config.yaml
n_layer: 10
d_model: 448
n_head: 7
n_kv_head: 1
head_dim: 64
d_mlp: 3584
vocab_size: 8192
activation: "squared_relu"
norm: "rmsnorm"
norm_place: "pre"
norm_eps: 1e-05
positions: "rope"
rope_base: 10000.0
rope_fraction: 1.0
qk_norm: true
attn_scale: 0.165
bias: "none"
tie_embeddings: false
parallel_block: false
extras: ["capped logits"]
init: "uniform"
init_std_qkv: 0.0223
init_std_o: 0.0
init_std_up: 0.0223
init_std_down: 0.0
optimizer: "adamw"
lr: 0.00144
lr_mult_o: 1.36
beta1: 0.9
beta2: 0.99
lr_head: 0.00543
warmup_steps: 595
schedule: "wsd"
decay_fraction: 1.0
decay_shape: "linear"
final_lr_fraction: 0.02
batch_tokens: 65536
seq_len: 768
doc_mask: true
train_tokens: 487800000
steps: 7444
dataset: "wikipedia_en"
Each number is 200 + 20 x the weight over its row's rms, rounded and kept within 0 to 999. Layers, rows and columns count from 0. The size before them is the row's rms in percent of the matrix's.

# down: layer 3 MLP down (transposed), 3584x448, rms 0.0557, rows 2455-2482, columns 392-447
# up: layer 3 MLP up, 3584x448, rms 0.0618, rows 2456-2483, columns 392-447
down2455,099,222,197,158,207,191,242,207,194,179,179,203,192,219,210,199,210,191,216,199,214,193,206,237,235,184,229,154,167,207,172,235,180,241,200,207,198,226,198,194,186,190,208,205,193,192,226,173,213,168,212,211,202,206,201,202,178
up2456,114,202,213,247,198,207,186,176,197,196,172,200,183,205,155,203,190,204,191,201,193,210,205,192,215,207,211,206,181,206,196,187,212,211,185,180,209,192,194,207,188,198,195,189,201,196,202,225,224,160,172,226,209,236,222,176,197
down2456,114,206,184,194,229,221,231,193,194,201,210,239,157,222,173,203,193,182,199,205,224,185,212,195,191,216,208,183,228,162,192,181,254,221,189,195,166,209,173,193,195,188,215,210,219,195,217,200,210,225,213,193,204,212,191,192,233
up2457,101,203,214,221,214,146,184,226,187,170,219,185,232,199,195,184,235,221,235,186,192,198,211,202,210,218,195,219,202,255,235,236,155,211,163,187,198,182,200,192,159,178,243,198,155,162,171,208,218,218,224,199,177,211,193,196,207
down2457,098,189,204,204,197,208,225,180,212,222,206,208,177,193,193,209,191,169,178,213,188,228,200,199,185,225,228,171,198,200,202,221,196,233,216,207,204,237,211,211,168,196,197,187,169,209,233,171,175,206,172,193,224,194,198,211,213
up2458,047,185,205,214,187,167,218,213,194,171,214,156,219,191,177,210,193,201,212,200,212,183,203,211,193,179,161,220,178,237,184,237,205,188,194,215,223,189,192,198,182,174,220,182,188,206,175,192,214,205,185,203,180,244,162,169,226
down2458,047,163,203,193,210,163,195,202,181,214,206,225,196,214,227,209,196,225,217,208,219,195,209,202,204,208,187,204,166,226,191,192,226,223,214,212,164,191,204,216,190,171,220,226,176,136,200,177,215,185,226,204,170,186,198,217,196
up2459,096,175,189,196,199,196,226,205,177,185,193,208,205,201,176,264,210,178,194,187,204,162,213,205,208,214,191,234,200,218,217,205,230,225,204,194,191,219,176,151,207,187,227,204,189,203,198,221,206,194,194,191,199,184,190,179,202
down2459,099,181,208,200,182,188,203,183,229,208,206,204,213,193,208,249,202,212,143,190,174,177,219,192,187,194,200,209,208,251,183,188,174,186,236,185,219,206,198,173,220,196,223,207,224,226,210,187,181,200,190,217,176,213,178,220,180
up2460,106,168,203,191,197,186,197,189,204,164,221,174,188,242,143,208,213,199,242,203,200,211,148,192,213,235,191,217,181,204,238,210,191,222,192,185,175,220,228,174,203,202,189,197,178,183,211,183,185,231,219,211,188,182,209,216,225
down2460,106,196,195,188,186,208,188,184,208,203,202,195,208,194,235,169,212,186,203,175,201,223,183,204,203,220,237,209,223,223,214,213,171,167,209,207,231,189,184,206,186,226,192,178,214,185,204,193,172,205,178,220,174,142,186,182,198
up2461,109,189,158,171,175,246,190,226,195,196,201,178,233,168,185,194,185,209,213,205,232,219,200,202,201,210,180,197,194,200,214,204,215,166,188,233,226,219,191,171,155,223,179,232,210,217,223,205,203,182,241,207,224,214,167,125,185
down2461,108,201,209,202,226,215,192,193,214,201,205,210,198,184,221,201,176,195,224,232,178,190,211,218,184,210,194,214,219,217,228,221,162,200,205,204,175,178,202,208,211,205,188,198,190,184,230,208,194,245,198,157,179,195,170,222,177
up2462,096,219,214,232,204,196,218,191,191,175,225,196,225,197,166,232,210,188,203,208,203,163,188,222,207,206,195,246,214,242,220,187,216,178,192,232,203,196,236,182,183,216,181,151,218,173,185,195,183,169,177,193,199,196,236,195,221
down2462,096,203,168,183,216,215,170,228,190,199,207,205,177,191,185,179,180,238,197,182,194,207,175,194,216,180,199,196,209,221,210,195,192,180,184,209,226,175,202,204,231,203,228,194,221,199,191,217,215,201,172,164,194,211,190,197,155
up2463,090,238,214,207,182,211,205,204,196,185,187,191,193,200,182,223,214,180,212,232,204,203,211,212,214,213,172,179,184,183,218,206,208,205,174,196,185,185,198,235,188,209,209,194,172,189,199,225,223,149,200,230,223,265,231,145,225
down2463,093,164,173,191,192,217,199,172,189,190,152,239,194,180,202,168,170,175,209,198,182,209,210,231,211,149,153,193,188,186,170,215,198,234,230,206,184,198,250,183,203,207,192,191,219,222,243,222,210,191,178,214,206,213,192,206,195
up2464,089,188,182,205,220,190,193,187,217,217,184,188,178,188,201,227,193,201,196,214,241,178,206,200,205,197,185,222,224,206,224,197,203,166,182,205,232,213,201,204,212,181,199,158,214,172,191,210,202,163,159,208,189,187,172,168,175
down2464,095,206,220,174,203,178,195,171,195,181,190,223,202,202,221,211,199,183,220,227,223,191,176,196,219,229,209,171,209,204,178,216,196,178,168,216,192,211,187,211,187,238,201,213,207,194,183,211,171,175,172,227,213,202,220,181,195
up2465,100,218,224,192,173,234,228,203,162,188,232,183,205,201,181,198,215,155,248,187,192,200,224,201,210,218,181,202,159,193,235,168,179,217,179,219,170,188,175,209,198,179,178,175,215,177,194,177,210,230,178,199,215,178,185,148,213
down2465,101,188,204,196,178,204,202,199,178,194,163,202,188,226,194,199,216,213,209,219,193,209,206,219,172,201,191,211,194,225,184,218,177,215,200,233,224,159,200,166,200,221,212,166,203,183,196,187,202,199,198,186,171,216,216,183,195
up2466,090,178,211,206,249,189,224,218,212,181,204,188,238,187,179,186,196,214,224,227,200,197,224,178,229,186,138,199,194,196,159,199,226,188,206,177,153,204,205,229,184,201,228,188,196,195,188,179,219,205,187,186,202,214,210,179,221
down2466,090,212,198,188,183,173,218,196,197,191,219,220,189,185,174,221,212,205,189,202,188,216,184,206,176,203,186,192,221,177,204,182,192,201,225,212,209,208,206,174,208,208,246,177,195,236,205,210,194,221,216,220,193,229,175,224,169
up2467,099,209,220,186,191,185,201,187,181,194,207,176,189,215,175,234,199,170,206,217,218,207,230,172,210,241,191,214,197,156,198,222,190,239,198,190,186,198,161,153,214,237,177,166,155,178,185,198,189,207,184,201,196,206,192,200,199
down2467,099,180,235,194,149,184,192,205,183,206,193,200,210,221,239,233,232,211,159,216,227,210,181,217,192,229,199,207,213,191,189,229,194,188,248,215,158,195,212,202,167,158,200,221,204,213,178,189,237,160,214,182,203,215,208,205,188
up2468,098,193,218,255,209,162,252,235,222,210,201,198,229,206,186,199,155,184,172,209,242,179,225,204,193,220,162,215,214,187,212,180,183,205,204,231,216,216,210,195,212,195,231,179,194,178,165,205,177,197,216,202,198,252,186,169,197
down2468,101,181,218,203,208,232,217,185,186,208,217,202,177,165,183,242,230,210,191,180,186,195,191,227,233,212,194,181,179,215,207,204,188,188,212,218,180,161,170,208,167,214,155,192,223,223,242,191,225,226,204,189,212,196,203,222,220
up2469,096,161,206,214,211,177,206,204,215,185,208,202,167,213,181,211,193,196,185,195,190,172,174,187,202,213,188,230,215,195,206,216,220,188,224,213,192,186,214,179,220,206,212,184,213,200,211,179,219,218,186,225,195,215,197,186,212
down2469,089,225,201,166,230,204,203,219,171,219,196,192,207,214,216,183,201,203,162,202,224,216,221,214,210,222,210,177,190,201,216,142,186,199,193,182,195,215,194,201,217,153,188,193,163,210,188,224,194,189,216,194,223,188,189,199,181
up2470,107,201,210,234,202,221,231,196,213,213,218,196,192,207,172,218,199,219,181,182,266,210,200,189,220,227,202,223,199,195,219,192,206,187,189,179,193,203,225,175,178,200,206,188,190,197,204,223,224,187,205,239,220,194,179,194,176
down2470,102,180,239,181,198,198,197,194,187,180,202,179,206,174,197,174,247,176,188,216,207,196,210,184,172,167,228,197,168,214,202,225,202,195,197,215,187,208,240,200,173,225,189,221,233,221,205,210,206,181,187,180,205,210,226,212,187
up2471,098,217,196,227,211,166,216,183,172,204,226,178,147,192,199,221,198,206,169,206,181,228,217,196,206,178,167,204,210,180,180,203,223,151,192,211,188,242,193,218,179,192,214,197,225,203,203,166,204,195,183,208,181,219,216,194,224
down2471,100,237,175,184,218,207,163,195,219,245,216,200,189,178,180,195,188,217,208,176,221,200,196,233,218,195,214,201,180,204,210,209,188,177,182,197,201,231,218,179,221,202,220,216,204,186,212,208,188,177,173,225,210,202,194,183,188
up2472,102,183,182,185,191,209,204,201,179,196,186,196,220,198,180,188,216,182,195,197,196,201,204,198,187,195,180,225,200,179,218,209,215,178,157,202,184,211,201,200,242,221,204,197,211,221,194,207,182,214,204,195,228,237,177,185,196
down2472,099,220,222,205,186,185,168,197,216,195,206,203,206,188,198,204,240,198,207,189,196,226,179,170,195,207,207,182,179,187,208,189,220,204,179,163,201,233,213,199,187,196,203,201,228,195,182,184,180,171,194,228,189,200,221,214,184
up2473,098,228,218,254,198,192,215,202,230,189,189,207,207,169,184,245,215,202,253,227,230,195,199,185,218,202,179,223,189,195,209,204,179,194,164,198,203,178,210,200,174,202,198,232,177,197,196,172,215,197,234,214,187,167,211,127,179
down2473,101,196,181,176,196,173,194,199,217,153,196,190,183,188,199,218,186,236,197,168,201,230,191,201,191,172,207,210,192,175,219,201,231,203,211,167,182,222,195,221,166,194,206,168,201,173,172,194,184,222,188,225,199,190,197,201,220
up2474,091,170,204,225,216,198,217,193,202,225,177,198,218,219,184,211,196,182,200,179,193,178,188,180,200,182,195,203,171,187,216,220,158,207,187,221,195,212,161,191,208,203,174,183,227,210,197,174,226,179,163,212,205,198,224,211,241
down2474,096,186,202,214,201,213,184,205,216,226,198,222,194,216,221,215,185,196,233,215,246,191,179,171,162,211,221,158,196,190,204,195,223,202,200,194,168,204,215,219,193,212,187,198,219,199,189,209,222,185,180,241,211,218,193,167,194
up2475,099,197,222,208,224,218,238,224,215,225,227,199,197,219,171,201,194,208,179,211,171,147,204,169,199,189,181,206,220,206,213,202,191,202,177,175,199,205,183,210,196,232,226,198,238,199,184,213,203,209,185,202,219,204,197,220,206
down2475,097,186,215,232,218,199,176,214,219,199,227,178,223,214,172,183,223,176,198,178,200,196,204,132,189,178,221,192,170,156,192,211,185,204,209,195,195,196,240,195,214,212,197,239,185,222,187,195,201,187,244,221,186,214,191,178,192
up2476,103,202,187,221,195,204,204,192,202,215,200,172,204,234,184,180,206,176,192,214,185,242,183,184,235,178,207,190,219,169,209,241,174,235,186,210,213,201,193,200,192,226,209,200,177,151,206,225,207,220,200,244,203,189,200,172,177
down2476,104,212,181,207,221,229,195,191,166,211,221,209,213,177,199,193,227,188,171,178,220,183,208,227,222,187,167,212,190,142,149,199,237,206,185,204,192,175,202,195,263,232,185,195,199,188,225,191,179,179,201,187,228,224,177,219,217
up2477,092,184,198,176,206,219,192,217,184,205,209,212,190,181,213,197,157,174,210,212,207,180,203,230,216,213,191,213,212,193,168,168,206,179,215,197,170,203,232,176,202,167,201,176,189,198,208,190,229,187,192,192,185,202,192,188,184
down2477,092,204,151,216,225,202,202,192,188,205,181,209,191,215,223,211,212,179,176,172,174,192,178,216,220,229,216,202,210,265,199,215,209,232,226,197,232,222,220,189,201,218,203,202,243,203,200,209,192,191,200,214,216,180,169,200,224
up2478,106,215,204,221,187,208,191,206,187,194,220,172,193,217,169,246,184,194,209,190,208,208,188,202,223,191,192,232,188,206,197,206,207,183,191,213,191,174,217,176,161,175,177,191,256,122,168,215,202,185,200,211,180,228,194,195,183
down2478,104,204,189,224,200,178,208,198,205,212,206,180,166,174,217,203,203,195,194,247,184,196,191,176,210,200,245,206,178,191,213,227,218,223,208,189,190,203,210,165,159,213,248,216,228,208,177,187,187,177,168,191,210,195,208,224,215
up2479,097,207,227,224,185,166,202,193,211,211,204,180,192,200,191,224,209,173,174,198,225,198,186,199,234,162,194,225,183,201,204,228,237,225,194,186,195,178,192,177,210,188,205,200,209,200,221,216,200,192,182,166,194,196,159,183,221
down2479,094,217,221,181,192,206,254,214,171,218,197,209,216,217,203,162,218,197,170,231,203,206,198,245,171,201,199,187,192,197,184,158,186,164,259,221,199,200,195,195,231,220,188,184,194,231,185,185,212,199,254,184,163,184,198,196,226
up2480,090,188,209,210,183,223,211,217,201,194,185,187,228,207,199,193,203,198,214,187,200,196,157,185,208,183,177,198,171,190,190,186,196,228,200,200,191,194,240,192,189,196,188,204,225,199,235,197,238,175,220,199,217,233,203,195,191
down2480,092,170,172,176,208,185,190,205,191,202,187,223,156,210,193,177,227,194,201,190,215,180,165,222,236,196,173,213,222,193,177,226,202,197,204,175,222,217,216,170,193,210,176,206,206,185,184,207,207,218,193,184,222,201,183,193,196
up2481,095,223,226,212,200,186,195,182,193,214,232,204,205,237,187,208,180,182,222,218,210,158,168,199,206,188,171,192,173,212,219,173,187,177,213,198,205,195,197,173,193,180,204,219,173,177,203,213,180,178,201,228,203,206,223,162,190
down2481,101,214,168,175,224,190,189,168,189,203,179,219,229,209,202,194,177,210,237,192,237,162,191,191,186,196,200,194,202,222,219,187,193,196,223,193,213,185,217,202,208,241,200,241,227,205,215,190,191,220,163,208,181,217,185,192,183
up2482,115,219,170,247,213,211,220,221,226,222,197,202,185,208,204,219,195,220,194,207,221,207,202,180,194,170,166,197,183,190,197,236,189,198,162,200,188,204,188,222,208,174,206,196,193,212,219,196,227,209,216,195,184,206,197,157,224
down2482,113,203,196,184,179,175,199,192,216,175,201,220,185,228,205,202,171,207,229,214,194,223,198,205,212,210,190,194,218,245,194,172,179,194,207,241,211,226,179,227,197,223,193,183,200,178,218,208,230,226,226,194,189,184,246,219,201
up2483,098,197,183,229,177,181,199,222,223,206,204,170,183,172,236,205,187,196,188,230,188,219,216,211,227,214,177,231,227,194,203,193,185,166,207,179,234,182,181,246,202,198,167,195,208,209,142,164,197,174,170,197,179,186,177,207,209